config = dict(
    num_attention_heads=8,
    num_key_value_heads=8,
    intermediate_size=1280,
    norm_place='pre',
    norm_eps=1e-05,
    attn_scale=0.206,
    bias='none',
    tie_word_embeddings='early',
    parallel_block=False,
    init_std_o=0.0,
    learning_rate=0.00116,
    lr_head=0.0167,
    decay_shape='linear',
    batch_tokens=65536,
    max_seq_len=2048,
)
Each number is 128 + 32 x the weight over its row's rms, rounded and kept within 0 to 255. Layers, rows and columns count from 0. Numbers have three digits each. The size before them is the row's rms in percent of the matrix's.

# layer 4 MLP down, 320x1280, rms 0.0432, rows 0-99, columns 704-767
099:121107088115118115123101158158143153146138093106171162127103167046080108149197105090163130175116107187226096096107132124151120127145132159124106089117143159073103149180146108150098159096152112
097:116132135099098121119097139097150173116128090111090117061080052158142113182107137085083082137118149110111145188168128203170092066144082163170097112166129126070141100136105117116118142100124098
099:109133134105150132099176130128075192100125092134130129089165152138117086149116124149107078105132151044169146138184175208092153161085151112148145126118129137148095082160128093120155138150128127
103:123114114121186139159144133107091200074113129140097160073146116148114113175086116141137101168098131107107128121103181144110122128155067087157100118057174172131117020066148107120113156169145126
099:142067111103170068117113100148179152122200118121088148086130163120096149117100143158131192157131132093154121178104121126110070147075102138117151137093116119143077151125071131138174108150092160
101:151115177130087076148112156113153087150081136148119135179125123146169188095178152139105114124070132122080099143150134077174168116156140135158158159176156158089090103086145155097143072141137134
103:171179170163103122191109074085112153185142078185109112151137086177119087185129113141160134089153153177126129155067118068099147085186091160165157153155165139175149131176159136107110117110127137
104:137205118119097108123143122141143126106130180111141163139111069140133125125139121069154157176148106121013096115175170134098070167144120099108143123138185143077175063190123094158115148151162066
101:103138138111077155115135147114157133117130147119156106202115139051131096151060102104177146113170143118079122116133143112155151142154094079131090090081066123060175093114160115093125108161113119
105:129169125129175168108151128128153151167096141121178132164150143132112204080176127094091090126134066075072149113141130158073099083136066092115082060173105120117220147156145122131148074119071095
104:126090071139121113103160136164093120112109112166148107121118119115143127166128140154186152130122117186187111110155143127188141138154189097150123094103185161148159122159178101123148100152119150
103:146148162153130098082130160128155089126087114114164168065112156147111087169110114112120118107140051121130127136086133142045134086123091117123147091094155156129195137125096133139156138211036090
101:077132130191146112157087044097132124100144131153076156123127181124175193113119103136116150068119155060167127124110072156158144111111097119142139101113177153100169114084153153139137104139075108
096:089161133121141111167164089107134112132094138061090132189104095168145161066135156094122208135095130107130131107100158086148103178165166122119086129138108135132128146096133065102094141141150131
101:121136135106158119124167133131122087106133181073133129149126127056108118092089148100130140148116127131159121147131174125151135118138139091086116182132119143113115103145127145130129112130084142
104:106101087112148111099160153134195170103130133082104122051110113101154109115139162082156085050090094137150137099103068042112128149118096102149175075123123111175160125146144218131116067123099130
097:103150135102140064148111219174194059154137111084164185098118104133171134131149161151095150164116118151197058182117184127084078142133156106165162114094161086143163099139126084141135115080062166
100:191086136151128168135073064150150131078117101134175157119147151134149153142128087153118141075162150134117200102131099131123165049112156132138146176087132187117122152106091154125156045138184118
100:180130135173129189103136115135157106123103059078068136137145119104139128052149072139124139134183115045105146082119060085152112130113090139131050068173089104126054102136170144093136141102089116
101:162097160156118118108083101098154134141123100136090142086147101119144097164099110158115138123146155088117154127121103148106114160144167159128125084056109101143174131136110141098113106117087101
104:149174122083087043092149093130152086201134112124101155107122199163110112168135145163187152126168179125151181115059141144139156111124140013123156080135173130148130133094113179103163169114093174
105:095137145132136143180123074157181141121138127088153154113113171128128116157144104079144142157131125120147084109182123131174145138119128156136109082121180084135166071070096105148142121122106082
096:105069141136111092129142127180101114122152028154203099101126140128151152137153174142180125153119246160135100134149144190142124100135151136058132121104166141122159133143135111111138110056207159
098:109159114125118103079166094125114149086112054111125095102124152169091157121090105170149156123163134078177110130098125103118078121194146105108171116155119110143142115133112140145108135063173040
104:146129153101165138110116188150145162124136135099151106121114077120188123125154083137080148099225090099130104116086107074081178085098220143130168170143156155116188098128055171153091125108188135
105:107148122106114107130142131120121202154117141127127098116152206136129118144147114117124111102155079135100187108115122129153133148181175129154178161092089177130124122153113130133124102069131186
099:204108137134120159156097125158138084200117155110140117148108179114130128118065048176098145150126086149125098112067161133126096081142113151134125092154086092118147141063135104088139148146110136
101:115138127091138136138136122138173099135134111092169118160152109147151078108139151074144140163117142168128089065161151140136142119116147111113129159083164086143132126142156087161146124082103131
105:183149119165136118110138143048172088092137109109091109143154151114113090075166160084109101106112112118141165111222131119108163103115136202179070063131138151107142157078196165156088168177103133
096:172158132089072171154137127103135093162189089154091174094101105070176051121158132100137095152152052138071129134145159164132106126149112110146113093109090123107162177158112169110080145119119138
102:110075169132111143087130166083140162155098071122130126154133132086121093090107113117104158115178132142158126132088125092153104126208048162099139128157102110098183168141084156112115122136180165
098:124140167094179143125156147122133155075099156146159131172119085110106139102182136103120173068105189117210139153140149115130073173098144130156093085059158109105139138071100200163147119104103085
103:135168173099104079104112130132185157110105094124180134116139132122182082111144179078124136174135113159174124114131215130122133146133132150105143134124107151145151119125135129127157144098121129
097:117141146081070128167151149121120156118121140135145141099097135105149142143116120101092114109132166177105117111105138111109176135166135144150168097090149149131140131171116167132127100133082164
096:163142124150120111091097093082146074105165132135155149164141183156183117111120195087104124099112129112080186147127068121119112196091141104086087089159160135157111083071115104160134108087113106
099:139131151116140120133140105180136116179141095099184067121161120105096129177161103089112157091149139175085136143116133167163122135155186184124121149112198155119197114144136148171128099151104091
101:172098166100083176165091170136185042107136103094121083139162100152095103104136113166153166134149119139089113139110165162174152111135105126101163155139151119178122137191129137150147050095059160
102:084205140094127118152137104132171137069125161148106145102174113079129166143151120085118170091145128129139149101077136093127168115077114125119107094036120129155143071191055097108128114117094217
098:157139113126153203142146130103110088095169153119118177108124080131114161120118132130198127148159112151128095107147156100160153063171071098130150135122113124067059086164173149144118147101129099
100:121174111145127113163148125120132132117141114105104142121134038091101123136107124138160180175135168151164151125136095095075152149168074120114091169188141124116114111127166130105108152120079095
100:140107100183113133081119122135123114203124122127100154100129200163125115098133128137153158108162140166132097127121088093132171145092110120204160120101146144152202093107107111122108097116086120
098:152106158116160107078096133115130083132104056091122123196090165095125084123205128166121133135123115122121115126150104079120160106155128116094169161175077123181131155138150151143139125071056124
097:164037192141065105018132109109153111112155138107066153110158159180119121148110148063181140111092092048140143116128141097083169127157180116095101122135186159118162139133146178102139116123124131
101:098155176163129144169149158146151182102130117138177122116154176123092151159159151153129147146133182113147129127165116146158109107129155114112151068110128168120133163161162080141140136122077156
101:125089121160097169109123156127158188148181134139151180104108094131084124147152107135147100135153117130091143166109167163081083170104160137143149130144136184084067152201144105160144184129129100
096:174082162084099213152090029082158130139191126148159088146130117130114183163101108188135123130170127133196069099116077161174149064188124207113185151105132133075102123096102153149156105130158149
105:163124177128114090138160092114096037118142115155094071118129107193143101160133142080081145076139106175127139119143095165063132131112101100150110117105064148133120083164123137167144146121007112
100:123034121145156136179127112194108135141133114107136128099124130123107194139126101135117106104143100095157133126175131102125178153108169094185110100171125137115133137159139223080145185098108133
099:177162156133104092070150145171103085117121107121140117117135085123145143134159139144093139184144063048099120193112092133153108159150110131187077176089112108146139147137113151153155127140105186
098:176136136183095125162149082112119084134123138168142128120124073143121165131095109125111174140142099130138127176123123101141101138141140120167096052177104083145120102104123123155142109145073127
100:153103181103196109145063084166162086111126149150100154116134164136174127108136092113154121122128176096142131136188118176123109120135168155097117128096063067121159141135175159157110114102101163
102:153106163138113161099184161102175149163121127136161079105161151128135155100102121099108147039118102163163145111094145133112175114163176094164203124135107139201146136135137172136200090121157159
099:119129124123097146149156149094142114137127121121099093111131114151100170115140121138142154171093128132125140138184086119094082166097093110075119144138104157102119112135101129154152199105110148
097:124113114109094127081072104119127154182108109105113163125106149129101130091088093140126104161110116144089139145085123148095148119154152108167147037158112121175184142107101108125093160105075186
104:171103139164123123139059168121135159108153095164100117105091100169122116174121170147105108131123106147127091099163016131153122111083118130086099133131162181135115153147144119164142120152155108
101:154105137167193069083149147069130172171146175113108113118093170104136101151135167148155117118086128113109109124115050116165082143141115124093145152099121126138163123105100113120088087134188154
098:086122149152108144114141116116160167105157032113139099095141105110099169105118151108158120174154113115100156143144107134133146180066106171208178085148059095168138106190138114176121106061167092
098:116077131144155039114208082188102128122181100132138115121089182138163146166111146161100125159119171104201163182143123152121104140130102149086104104154064117141144083116121133108147140104086160
099:144062090078180143119124128099172174142128203119145145118081108155139104119205158135116086152142116103129135095119156080134116092129097140136098127153134090163163082122153148147153136150126152
100:126115120133107167150112083138165168175118113163086128104115087120118119106119109120111137154116102135069122119095138023099106109119108125145160134064096106104063166128175140094104207121058109
097:103111165151159083100143046132169144075151119113153137084106143127169059111132119132108118151126097109110164124120108159157129103121170066118088099100065108076110157134148141122114122128101189
103:183104125129142176107135104111093116085131109115157155117129112111150124134122146097096169108083110148161113117155141100131117219137142122163144154167083127114129112103121204140120160107080127
106:127164126107123115119118203150118148139101116045178115151134124062121106144151123148088154134153130150159076129102179123094135073145113189115118067150186203153146073105154178151099151076161118
097:124103166139104120146145162101164115122103084116134149170127135157137088100235131145127076076110137174175051131142140186127182143109090119172184140079114117161129157109140135154163071066120118
101:116132136064210136084121189183175100136078149104115125112105066096170124106132119149138126138141189153109123136154054100143170126196129141074114156077085138121131096091129091134169186160127181
106:159124184095109154190069106149148173102110150115089079170160144089054100139138139143122093171189129074085148123130118169148119157078147143103166150132154139072115115137119088103110100098162158
099:085123118156129149101119107097138121105108179065139124138150047096118186131128153216128133166129120135158157155104171140108167157140132165110091123110147116084103136091156152119156156137152090
100:079119186082167152124111110108169157159100110145131137131096149183122090136117150107072141143164167145120097113148140109140136195058158164124110149154123158139099171138164121131211105128161158
099:134141081122159120096178156122147093120127158118079110144121099144147176075143199101127095127173071091108110132125121099179092117159154136147121158117103073104166122144195076157154152119178055
094:183145162138138156094124157170143116089130125139149164159176136146172191159128132129161141171106142112146136113118082120072089124180125154079110131112148133125117107139127129186076107124103132
103:099178139178127141140135126130119153154126123078134119144133196128194116161126179148110095089136086198081140124138154181162115131086122145115131120141214172109152183120118157123062122132166174
106:130143132165150161086183104123103093109087083157166160141111106133131195128118090137155150136113116124102152151091157149084134170128133100126129108164159152075130117120153148118218107126107086
101:111187101128156148142153095178110106090093139146128119091101072096136072116073106138108089091153076117098123094149144133092152172116080141076121118146158098132184105143149142125080130135117089
095:084149116124131119114141136098147160152105130101100129163128087136115168103090076160068194087122097147108207097148160085170149177114133168125111143183124139162097110083173151136104125179144119
097:189114135143141093124122136142093072121123141107167172090143108101131111104143090140151132058123141122102187155142156127176151127199133136092136100098149137154116136144105036137132131110072165
101:100114207067106108104135136104143152150174154153090097140093154101174097128127084181130149089108127201042141169152148134093142074210131057125089176162125117129094106102115020074136114125146172
099:060123088072071158150133162188136042146109149089052124111125093130146080168114177137164125115129112103179171140119141177145144094168144118135166166143138120179162166191078095136151170157145073
103:136163141120138116147177117156160109131178170114177195080119122108145133170136097132188119189107120189044144103176124130116147132080122106156157147129155070082113154144178094113133129137165111
100:167129171094118164190155123167091190077074110144162069120142086130112159163132161141087174136151122084012134181069163115119095155115138142128168148147112132126213092145115136117181053142144171
099:128161146093158164164130146110125180116131128100150136138172099126104107057135146089126084123078128191153120136141118181072101112162093155133096155109140133156088221181131156119150113154127198
105:126196126131100078117121129111108154109080121145114117177112080093155113102096137174097139023128098121125085103149127081126086089126135125106174171127113076142146156142163134140043124126130160
101:163193095075143166110100133104164137139057182138155123133115120102094116082104135162120090125134094172152250140118142128132043145162102133125110128164060120131088086077143101117134175156133103
097:054177146110083104149107122149132097105132147097184188127106155124140161131197133134186105092094156082108137157115132070102119107106124083123141088171105090049185104136134136107138127130191155
098:120111227107100094090120092177100128119083062119140148146182119102139110153147135119145124167084138152094176166112134148108079083169164167159160163129150176137137139158112139113100162157136087
096:122134156112126096132123181157123094105157119106091127198158146052163120094138130124148136133139175112095118143170119123076118145160091146090159083149075138139140128113166151130088146145126105
098:140093091144129166134099188163160146093119115175157129144146131135120107124179101104118066107134100107112149182130148087164133068125119108116073136122111136139116100105112175136065087168089031
102:117144129179116083183148163147093120122064127113140154118128121136120131123131149148115156144126109109181152104125084085125078167134110157075129156107056162155110119171105081118134080113052198
099:117181169128123070166140159152131156156104141115094054176122154166126160190131140199136106163119151110104113156082045118143138119086156162128077127155148118122136181183105114117070132139161131
101:088008111179142144127139108147163090154132167126100099135118140060102128148146134122082141126157101113186103107094175139177102106119163095186168118084130112120100167117109073122157077159107158
103:105140127169162111141083176146146120123099109170129157113107146120121131168134112077019127131122138092112123154144132183090128128077113123144088156131090180146087109135120140125183094109152158
100:185114193102091137123156143112116143140182137076111132091110178109124139102075068111110107069165105129143181140116075044148132151092146122129138154085074088121120174099108109147137153055113130
093:173153089077120136120101143160144167104098174133154149091143110124165140139165142103106139162067113214127125129105100145125154059172130062117187138135155068123144095085119130157106138147159181
100:117092131090177045132140047143097140138129092129112084139121183134113124131131043092095092104131128148101147064144123144161104152079173120097142124194088104108116076113177101080069185098125081
101:149173126118111118099112105124118084109099163121135114124059142183132177129130123158093104152128090060137106176099138061201093196111109111123132156107109067141092128129068112121138118155118084
096:121107090095140134173062175188169139143167110131154123082133118110114111155116104145133079147163077128193143161149156107129053128127122126139146199088122137102110131145068156117122092108127163
096:143121131076167122092136159123152102143122123093098142165145092129153146167120106088097072065158143160092109115111154218123162087137122085083098094176117167074137139136123103123091146092190167
100:104165057125122191149130140094134122171098171136090148157138078078138159154070119102169108132099186171149132137073131131170085155129054138107113138162168070135156136125154056129121129173142142
102:062153125152139165161124153166152026116158106120095150126150168081109176157137137169154129139128142141142102139156061133137115190163116179168171149100133136112113159142130202151114118106142124
105:091136148181101118160117116173138170184090149124128153119131133166135140144120133175111130161152194120093137090101197081114125175120102158124120110132149065124151120070108184137168134084131137
100:050163143064156094092080160115120116175178124111129136129125166168123181158102119123140139122138118150141165096173168131134161065121095184157097120132171078152181149058114112126155143131122198